{
  "d_model": 256,
  "n_head": 4,
  "head_dim": 64,
  "d_mlp": 704,
  "vocab_size": 559,
  "tie_embeddings": true,
  "parallel_block": false,
  "init_std_o": 0.0,
  "init_std_up": 0.0199,
  "lr": 0.00403,
  "beta2": 0.95,
  "grad_clip": 1.0,
  "decay_fraction": 0.934,
  "seq_len": 256
}
Each number is 128 + 32 x the weight over the matrix's rms, rounded and kept within 0 to 255. Layers, rows and columns count from 0. Numbers have three digits each.

# up: layer 4 MLP up, 704x256, rms 0.221, rows 495-501, columns 0-127
# down: layer 4 MLP down (transposed), 704x256, rms 0.152, rows 495-501, columns 0-127
# gate: layer 4 MLP gate, 704x256, rms 0.222, rows 496-502, columns 0-127
up495:139087067134176079126150146108157134146161128091123144148062136123087120177121209119152106123171103104121111200137126123166180135143119151083148153101087160137134143148073103147081164093130123122104078100091108155158126085115101134114136094131118196065124108154163084134141092078121120125142093138108202153119092159144118165060147114109206151186099121129087154135130066093103144032088
down495:083076101099136121041103122154117091116134130103123149170146115153124142092134119082078137088134166149133123182145130100179149128152087129153078117090047149092148134138060104143084149099143096127132112098131075108163147198132107117112095140139123184139066055112182127107127121102049103116161098103043136150122124129163122148053136080105189111142118134172128084165117183099128097099134
gate496:061137102149175161136110107182125139143165110126126106107119140156161155122107166172077116119119106151134108121103107080153174140175070142156150085126109163125140126113157170161143157077170173111099139111129144167137180165153119100141162117124158161125159096156115120130135103101119146146135176137154120120064114133066200148195143140141139104112187158114147098083123148166140142099186
up496:104103131111142116193201193139127093145151065096116187142149118132089111121117111134108126181151164110161166082118211176082149143084073156138166153117068111115160113188138133150173138116169151139120150211157149103156108112165044107106148204139133149139110110125114088149157118126139206139141171154077136140097143101124060114121135067107143136152204113127083067136093124122152161104132
down496:072161104218141121113105087128167167200134120150177120097089130132166063126119093156160135139114111105141182175052197107113143129090192155128126144096152090110109218122142149118120093112171151121140123179196116132152146128115159142131149080111168144107237157084147118086143158134123159136161127137069137123117175127123133103121180123091105110103044210108158130108121152079109132113050
gate497:163160096116158122073139135172156106061116143115132100109127089093123094109137181132156179152146138161167125103193176134109091160186115138070114100164124073165107084150159088096097158074163110100101131154148088117148158163138162081109137126144134146084132081102120106093160125077173125105132065089139143129121113182161176147122089120129062106173077130158061137076071117128158142080111
up497:106146114149136133174133155202117088081219104108133136115139113156059081138166159149168084127137202117096139158214139101164095158164128134092035166142132179102092156119091126143137108076154139143152157101186113121128135175125138158118133094179120120158102126148133161135142125187181122097095088098081174151081161151079156122149185178157117118208138080174129154105123096126075155128158
down497:173144113211072136109124096137060154164160099122084119126113095139092168125120166091157145052113129131107080148179126083161157116133129165159155146123147143114102202201148091124122199150141141172131127100158106109072178151119171120151140147073089142140042118130116128127168125121165153117147114121145117127101128102110111089202134076177098130137116145135144177091094072099109169145089
gate498:080151128134120133150151107173150111098121087084062133150083147145152119109105109149176168111148161111155086148173127067154133095192127077113136208117138076120083113155112173169117129142117067117150121164150115101109153074077180095197109141079196138156147113108118148053114148101077094129083120131080123131158084138093136112138130158134169107086048152095129105161082109144088149185117
up498:126139161172090132100105125055085161105089108124098097010106120088149070142103073170098177209139137124129157092123127131143094137127154109168140141104132117075148140061124160125148123134139116125034103150153120178150146153141121174157168073132086122105113140118113099170123122118153104163157059108192116165126166153105097132149070133131142100069173095144139175125198176111094156137167
down498:141098169066099135079150172087108134097161135110156092153139112085101088092098099135129115156081144138118165131092079166110152093076106156146087026143143149079118124149164063156157157148158134096149144094144188178091081172103153123116157115113104155119090093173112131071103174133150175163101132142139161141115184137166169122033181080108144198112089106140117188115158094162155120139127
gate499:114114088096159108119109133131143110152100155122104067154159140104111170102169138062146223110203092067140124147123081115079130122105136101133109207150108192111145167134129053095162117099170166147079097108130143062142147119130153101116128073211128108120116114141156135126131171101127138133079145124149073101106128134152191130171083124108129072101183080110152111121107098104129134165101
up499:120114211165130150135152139106102114147105148137130169163069147165162117153068050102123121106121155117051125098093137173166118075160117116139127124141131112123087157105140127113062073142099111090160142103165082120112100125169192079152043210141092034138142058108137141103130113105107217113138139072155117153144169149122134070105137103107171124082096124059076183173086119126143139133141
down499:108149137167150173205095234114114137077111149177135187089068102102111076148122127163130096154130132169116127159119186090107125169110099094111160133165123105123102196145119143199146113110133158115124136148124077144130133114097069123186121158090122135107145150196158114095158072134159142102134124130111147116159153143117132083109136051105163153094162129126133127164136053134142115098148
gate500:097112129169089101148105166191079130177208146186064111058140148118111113168151121089134113112109114177151149122078115182150134095184161120167102128156077104116118073139137134090123124175152137159180152143132058100087116138196147104143125119161101104130122138198102044147131172163099192158129160143149090181141108128101175097081142057137168118131122143128131125116097130144130155112138
up500:161125143113150133091086137188168172181127139161165120164098095093111172136121124160094183136133076121107113100158131128175135082133122157153113159073212177078179141150169129131136094118143120080166064132123127174148100074063167134075136150133105092165115140153117117162104149188071079110088141067167174109162173202117067120125097087134121114141079115087117096194084155166180101149123
down500:088199138135164083159129151180108049100076156122219183152093067157112120149089193137180133116106125144094135170164121118118121123124136090086117107126152154131138147090213137108090085149090087131099126121069115137041151119145110134145122189047110128106158117083124152091084178132101114081091159143093128154200160119094115133121111096090101169150118147092138145125132160235150178052126
gate501:101124144141144172131125139165164178105155133142116127108171149106108190117139118116131140134149135083088147157138122162080146114161109140138132095189148097117172110094118096081067158148159105141101120113145094127116186203124145161080110122170126105157093150192174152137151166149182127110141190134130132099156114104116109159145151118127073149097149176130166125123105102160112089154105
up501:117150119131140172160176159123140143102103097130135153109138157064145120164173130146109145121092150125141142205142106116146079156147145101098160138153131149172135104141133157077098147123104137171130130116181139116095142166086110077100128152159108117140130121159110109112093124151153113065110133144108105112129116105160131104147111081157125146099112154123084147123112090085100088186104
down501:113126109089078154227143147164178169118182103053157123097166190101109158123094071083093126113126167094128164104110129111114074135160137072121121106112122147100112045106115222112109113175161131141102125107135182120123137119101115145129142164141089101112000092166134148135084112106137084089101138114126148104127095103097136171138098061150102132109155135148114122166131113094123091132151
gate502:089148105061092073147193116150106127093119135111112074144164172186100144106029170102152090138106179099179118103127175108065042157167112106143135151154161176164111147140146102086173144128097100103167126168188106163146131120108100075119104108161111161129105112125207132104103122115120103147152122200136133075121125111171091087139098153102098145146107128103123164092144110068195070188112